{
  "hidden_size": 448,
  "norm_eps": 1e-05,
  "bias": "all",
  "init_std_down": 0.00303,
  "beta1": 0.9,
  "lr_head": 0.00552,
  "warmup_steps": 317,
  "schedule": "cos",
  "doc_mask": true,
  "dataset": "wikipedia_en"
}
Each number is 128 + 32 x the weight over its row's rms, rounded and kept within 0 to 255. Layers, rows and columns count from 0. Numbers have three digits each. The size before them is the row's rms in percent of the matrix's.

# layer 10 MLP down (transposed), 2688x448, rms 0.0422, rows 1419-1475, columns 112-167
093:192131104156086116065160135126130135145166182072127167072123085164137120171137101088134145068136115133117097102096185149180105166124112075106113074117133136180102117085
099:131122112176098113174110139169074062160120120134139066123178153149141144175230115172149131086172183207077153107139167166134117157108156088118109127152130189119166090101
119:155133096146144200172138078139106145092115138109156110088081123154123116129208136172120135083113153170142143126155147119052138122161144140155169085101143106156161139074
090:138095121148163125158157138145099074120158066138108106120141183106141123118165085110135108132150167116142128179122181067118136104148096118145110071156133125203131136064
111:160119116176155143149118146148097135158127165094117137105076153150155120149175169124171140133124068083143145179130104117132139170129095144134111150109111153150106098126
096:143115152175153116087133152130076108083131113080113093135137161168199151180130103096116110101143132077129142148053131172174109153158161100120130099125146070077120180136
095:138118161165136137126172166084149114138095127123158110182183191116121082126141085112160143146111164110107128138130099108143088157134158135080104103138138124129152105126
093:093145172091153108084161071121114123172168183131152125086155099120119119113131141109151107170080139174105092153149135146108095133180155152133122160087142153071131089149
084:101128124103137103120076173197182125062073077127096145130073181078100128132160109118120148114167156165149157146086101114131113073156178118130064167135127084108180107091
089:147090123132122064189154179061069121151153109112161144132185102098142111137169143134010140105102113086124094091142117144161105158085181161144152118084136104123138142154
086:110081119139117106140128170132112140100157091142112115081135144086106062140063191156171168195166090186119115181124133131100101126163155140101072203151089071092137137126
118:096174117157137152131137154160100156087123186167115136120168080107132069126131123159105150114135153128142160123136122134127187090141111116180097112179112135078108153083
094:091125128096136169105124083134182129189145098104107168126133136130051162166125115124133142114109170113166109127090053108113127166119115105081143117119130123120094105087
102:102166159155108113113153114132136152158179167160173153088146149101085068092096168150133124136140075146169165152136115083143172090149119111079149126127108150074189143080
095:072137058116118148128153139142101153112173125129143125134081148112115132164034114130123128185113193161142107151122149107132130103148155126146106195115129138142133153106
111:078148153169166132156096216156100144138169107097158184096119109118178108102126134104138158158187112075161119136176082104112136111094117133094130160071128122119138142151
107:124105142120116169170098101150172151086153093112080090117125131118144145110170026163117140138141146165146045149170108136058161087145139115142104105148117145159112095147
110:089157187135112136110071189143116190154139138093125114115118136122128116103174117125139121150109096090090170128157110134149157128096137078144113132094105048153127134068
087:105136081143179172173085143158138056094086118121149098092156127121179099115068169089147163174117093121130120180131084122156082130109151128155088111105123152082118114120
067:122114120197136062170136161095089132100146129116135125107162140135145061151113169101142118120103177097155145140112132075087099102171112111111152158130123110171140099113
105:141105104045129103088138117196121145149160139121185102103112120110143121114146146166135149123133113130125126150121122173128130166124149113110092124081171127188101143097
087:138131116134124137133121124138082097090089149122079199099133078153124122138109170051101159087095092115076139136103151079127103143112139106121110124125155157169054181141
109:145138124121070102160135104126107147097112125125104206165115097153164087146121167123069166103139197083128094115115140172125121170118128094099125133077173098164151107155
081:096175137107115156074058187124154144131107145116081068175155172114117105126132078124116111078113123110148107122160163150166130122086139072186113161146161121144131143079
111:110106097160114111141115115141101131185095100148160040113112098120128131102148153141131102149127104102130165139108094158112155154114128173150123142123079112087184085128
105:152110112163081137116156157050143129103142203172132168115144155077085159155130151132082144125140100127178113145084138105109094081040066100103152146129066158100078107139
073:166162174167097123084107171106112105133125137116102124134166163141150129116116151099183107104105154141142051167124114054133105146101102133086111124175119131176118117125
100:093138102138099174076128145123150150090150138071110076203168153088091145135143107081084170119133132152127147118187130138169187093107118132134116101118149129076130064136
102:126146123112101214161109109084128118123111162104133123168210106145098100077132116139123132110141158093115099135095168064144148169120087105123126155086145104098091123149
089:074105144106106159144093080083122135061110198137136175152130117064088093181186172195153137149146121157133169050145113121122139135125127076112115112173079108110085111063
099:103128124105082105145136106000156070174115150135072111144152108117161162168158097142100154156133149129126177134100122173184103093147160131150111131173109091163156128145
104:145138156125123115112158122095124156097127112101110144097143114121101100157131141154072082092133167098065176120134062078164110075145111147156133157151162106086129131080
105:101148111133122119104114116141095142135185114127171173101182080175144088095162155117040145165129067120103141189132129163160104202142134186094088101139132153076184126174
109:149179111123125101095133198133144164125127205113132112093143088142148096139114137156144143140121125146099116135096106056101155177107132145117106061167127118043120117077
087:167079125122202115137112143082080076145097122102149233147170134105141118067096153124170120107156094102145101146176106135136113120116073097154103159072120099101123136107
113:117105158137166120080143164133129161108102096125130138110106057080116102095110169142115124167143088206169117169189148155115147116180142121118132094082153147113115124134
092:159119139106099068117116156153179127112120125106112083059152152179216121154126106150092133060162113085173120114147158170098109066093155144118187141089111103157149158157
095:153089222140147179121108101115176143121146107159165141086113072097134126098105121166113095128084060104146142175078108081110126129172119077084115158076102099162131140164
086:127118133139146198134140159127108135127139134139188155101136173118106098114104116115172073158132166164134155103129098131126137197071094176114128083133115146078101118101
104:166139104178073163118134164123157153119113110112138159165127129128092133103105108125182117113132204162198128140121123107115229161038118156095162099076035169180139122075
077:165105086082164146133127155169117123107145067120175144129157120100149146146160097191147121153155143125153159112185119152138091109125084151173154159066135118169126124158
103:111160111153109163086105112140114107073165164096130164126131083134114110122170111179139165125173161166095146077156076104150185174129185117112138126120105106089126114106
096:136141109188130128152172112157142174162112164130104052114066144113121129056112096145097135142113145157141163191100109113142063069152150163094142108111124151102135089119
117:094120140106091119144160128124164155166148123113111134116111096067106096071158175140156201167170147131118111081097162085144185103128146122163087135075092149165096167138
110:128094129112176126171092084101124040163131097108152130147091090142172148144134136161124102128132155112091111145146135131130156157136153133124104149140173178137151126174
111:159108161092121095163115147136119087143125128183120202130141132114144229098079119192162075175121161153038114145102077094103147150185187212158092149112126172064170129109
100:150085122135098150112172116176106113132107202114188093124188088136196137118207104090182086155177169140161142167151078080116079094173137105143136177106126112119150115129
069:151100100094126131150121039120114199119152127138130098164135059160123172123095120155158126144148045172157167101146130207106155138172124154171161101126107090121141104164
121:155138122138209163202200131134125165125136126157150134094117184157122111123121146135107116158091108170111039137149158117161176134110155153184082108149166161162175140125
129:137124111106143071141118130120158117102106114177126191081113125070156181150062111110097083180059141120104179129090148103169170121126085127099151087113080131165137108146
098:115108105050097106128110134149134117112186111117128149178086140118114140177074128139076152141108135162169091111108110131134210132103107143156065151132160115210105094176
081:097181209091093073109121133178159157122091130107072112116165117138177187092162132082133133151157128134122151158145103071107149068101172063130101099090139171146106090097
080:106121119075082120136122120107114157121115149094138108096172042097198163147106142064126178120105159072098088143124137137151133105118128145126140094099123114126100134065
100:065139146094128124136116138150085170123168143141125090089110126109076182153130144153147074125087121153106146114161118171099120173213149051071097145132150109093125149119
108:147102186083108131166119063156071123115074115134135157111138118111107068152086119097172134138138122083086123088113105142112152148135089111148116172116130116164117106137
103:173116114137107119139114099110156109095255163174105141082112098147161156159144088174160119128106114171158120164168092177163083112177091142147123118082156064179136125133
108:165137142184091103102143171149095155143124069136163153112095130105077156173148098119137157149136116168101097150142158104204142125095133126126146103150123140118153089137
# layer 10 MLP up, 2688x448, rms 0.0398, rows 1420-1476, columns 112-167
102:116134141140139163064053094143117160201058034120154178176085165131077105142094142100131140107080111149051104154070116036139111093139080173076161066096117092144122121118
111:093168140125139110065130142146109078131146182183111197143141184145137085162117151072145097097128112157121074106099066146160140110129175106189133117124137121175106147079
099:147188161170178143178109143089160181121151109179150113136081138103171070162160065109070096120097154123125165124154136129067140053134140121117140082105105122063171089098
112:171121098117184080094113137124146110119105130168169111179114164102065116149154089100159119152128183134121140143057137114092106110169091095128109218090072141131163092098
085:102133148064143137103141111099112155198083101164201167160150104033119191096100143112066156091129131163093075117152135104124135163131079080152160110134138146123143137116
098:130139098115153108082149098135139155155107176121137102126132098126114160150114151128105095168119135146107090127089145111106059239089131155113127097098064141107117143110
109:119141130128208145144133139104151015119170177140144098133133082111086143119171144112120188105129174129165107132152069125124121154175106130116080126098125122108138109149
093:150125124175131130096151158157156170129116099130119139151158167177189103147124099164107061162111126172139123133108139118102150185141144102079155098077079132164087111144
079:108159113097118142181106150109185122152125236123085118110116110089120088179133059086138146155175159183132089083142157143154124091169082148079158130132149106131110092126
093:152144120145125165119153115123126127132111148112116149195120110144154161182116105075079117102069120092119156136111125083154131111100065166129119164065162152091109144126
115:122124070102188167116109137075125201130126151117141135171123172120123101145124110155157147138180183167139096138100124174094129134149113177135181185098130096110071104142
098:114107138119125100154140166068193084112138137138157114118152199129166106094194109092152117081102161150119083143200131125102171130107102121161108097070120098130086101117
091:119157161147136149129146101092103080160127099078099141100184181145145135169162134109110124106115181142136066095114144185034138194094125141166105120138149132158089112094
097:123141103096108156081113164148118072158119142114080138167136102137104137121170146094113186120118145111123032091111129178113053130088122135208114082144115102172111126136
115:091177136150143058138080142169179097148126141111065109138119147112110108157077139154105087102139128155168167186108087122135120152084135137060119082192085177069129089117
106:169143124094127122117113041078140193094045108104095104144126097165072095070104210115097117106162130188086129144114039107096119171123146120080116178094120155067157104117
111:152129156152122110079142124110145148142096128115092090144127158166124110120090090139055120099161135173168150161152099077145128179142150116066114112147087123103077109161
085:127152079163091105118170123092117024169127156113146095208170156097084175095150068060122113127147136140121098163079155118152156168129125183115166123155167145184133056094
070:124132095115172162067158143100121105168105133142188113102084133131156159186119093099107145137126079122122127112136135109153098125097117146110113139083088101128174159095
109:162145124124150145091075121154136096115051106093093186166170100121103068114143119108109049148042209193116084078115131092088144191109116154114156152119152124150130131128
079:200110175128136077111103116110130212145149152148144083140073095135109135060111139091078124100116094073107116069200177151151102130139120136107167165101120104121182112139
105:150102139144156131087140142157151095167096146123199151169136146092088154098130189071106125137165112162062141130120113064121122148149136141159146155073066172126138164066
084:147136132139143111181130132063107077143118158137099067100124164098139140165176170142112158131132100103179180147078117083118148098130115122200083121171062109099124141126
106:217183218149122106088083133163158108099130161131056123120178176124076131205156070102123087083092120143125091160186095153122118148131109102137165112181165117190064123140
097:145148135155177116124129140128142137161149171159103132115062146130176123125130123128141173133107098135151137113162093155041100173165122111142167178074086172130117105122
070:065151123136163165144137137161111085154115139107125109064091145135087150189139082089101107175140129156108160111082116175126131096144141144128169168085103075151160158151
103:173095153147143145109129052156147147165115100130162079170097108148098136189138165101139126183142170143111101070141082109095099098144099134131137142158149150131137130142
099:090117153151170159069115095151162091144176148165074131128139109102104148139122185140113158148153129129098187171138052100080163109128120168117110138070077123099133074098
086:163146118111102110107141136164125165131139085176162205096135097147147153109148127056077068090128176140081091148104140150146132089166129120119143127111186111156108086143
090:083140152163145163141154117178129119134142142145100152107157161189110151161144155137142155139117103102141044088127130113116125087137115152140116118123153137139116134167
098:107147094109168154139182161092087104154171118099136153170105159126122136175130107199101132140117118149131170095106080157161102177138201119073150152058133166118099127104
114:107165121118178125155150164087126101157145116076084089131157155181152114181164123114152081156094138172160081104140127134101145163059141130113137097150152140090071085131
118:156175165141119132120135193091180084129127167135134131118193159124073106136161096152136148158078153113156102149124145103138121128098111114141110081107118152125157109080
091:079155150118120167097115115166144118109173194157109134133150161169118177158072113147097119070130140160106115105148100085143161109169156126179150137122101149121125148168
107:120114102146171172148168093079163070177109107118181108176119179065065082141105150099098070145146166127115161107118127139112071106146095165108093131117088119153124091144
086:114131108152118105210202128102114035142118150163163109119094142075162176117130132105122120134080093131076139154152114162114109134144140121086136131149130114085131076142
101:124135161088200104151159100161126140161114106124131142123154144151154098141090107153113059124063096117134100108130099121119095121130176197152180078159108075152143091148
097:173167036142136116126201140103168143134097161128134097152173091124166157180170115108068136114147150161099149140177144145208107161159088119129120125100076129137073132071
105:147101185113119154138163077137108106191105087144127197179117132153117168193147163081125090101097096081125087090116136111121133136117120121136110173112167111130119127141
076:168156176116134121111095158108192115116159134149109090146119091134092097093103160148113085138149148125118124150114120132079141166178133145092112102138168138088112093091
092:182142138082134173161114145177169131119118203174104114111170149107127135081108113015094053098119106148073086096131169141110123137139125151098148170123112121075207107114
099:099116135140124136157138097148105170161097080134094174121204125132132154137112117093119101156053110117084127191115127136135146129081096098108087049077104178154132142133
115:091155162168107110132128169124101176144139124104122132140145130146156111137128145107140144087091178137138102126099072148069101178062157035076103096092082147127114090093
109:155130148090128135081106163139193165122153123092148045160134156107126133105092196170138185118164184088135079124122068153088132106121121131193130138187131097126047100134
110:136157148147128184146157087148182141128138187078177101122181102157131123125113140139113152128084072126147179137147139136173113133135139189171104136134093172117104120126
093:080194119135144080081139117170110125150104097176114192141185120142124178084141137081115084081148119200103172118106093131176126125130121102060122093144174187136124144100
069:116115117182102167102153124128120105112120160041140178097127131162182129098121148177081145135101156084118138157118121074158132129102147156166127127116204094157132172108
112:081182120117113143134122130125189082161101144147072155138184196095100109098126104104138116082114169143186139114118098070116162096086151151080130090094113152081167154115
115:117119174145116150113131154073144059121186178158114106113166090193061105108159146067158159113109129154147138147121104134096045169138104115127115116097182162124121128130
112:129140163107142164149124169139131097142143140129133237177148165165134141105153150102140139019115205166089092121151174074090150098080129100109207137157143158069117150100
082:132151172140119151140104150068083097197133156078139134109103100155138211167142159141116188133144156113176158099161144112153131200162113134133127154125133122106132150113
074:141110205151134167156121156104107097108133105143108159154075140172113093148168138167146145180102114147149131052159092108038133096148122116131186134105181095136166071117
102:084118146113160088085166128157088188170120109132121134157078134139084172092070158112090168087122073121075036094098112134130071106149081155174140095104099139207114147107
102:173147143125151132139122156123175090123127086127158103133067111163090153092168117085122172121092154150152103111143099125115103141110141071087108138104089147090164088075
109:123165122119109122154117183135129169135168177181115106091181180159098124131090185135124161105116156138149107106187092126082102076097116161083151139113140123178115098088
105:147160174117099152062131093118147097114120123141089109146113200092098103193163160084094160102128073181094057128156101153114126156107114086125128136152164073159126139126
089:194162187179156157105101114169114164096103140137075178125136109183191138064132070110095132123129164118072108141126145171191144192076163222185147080120146133113105131133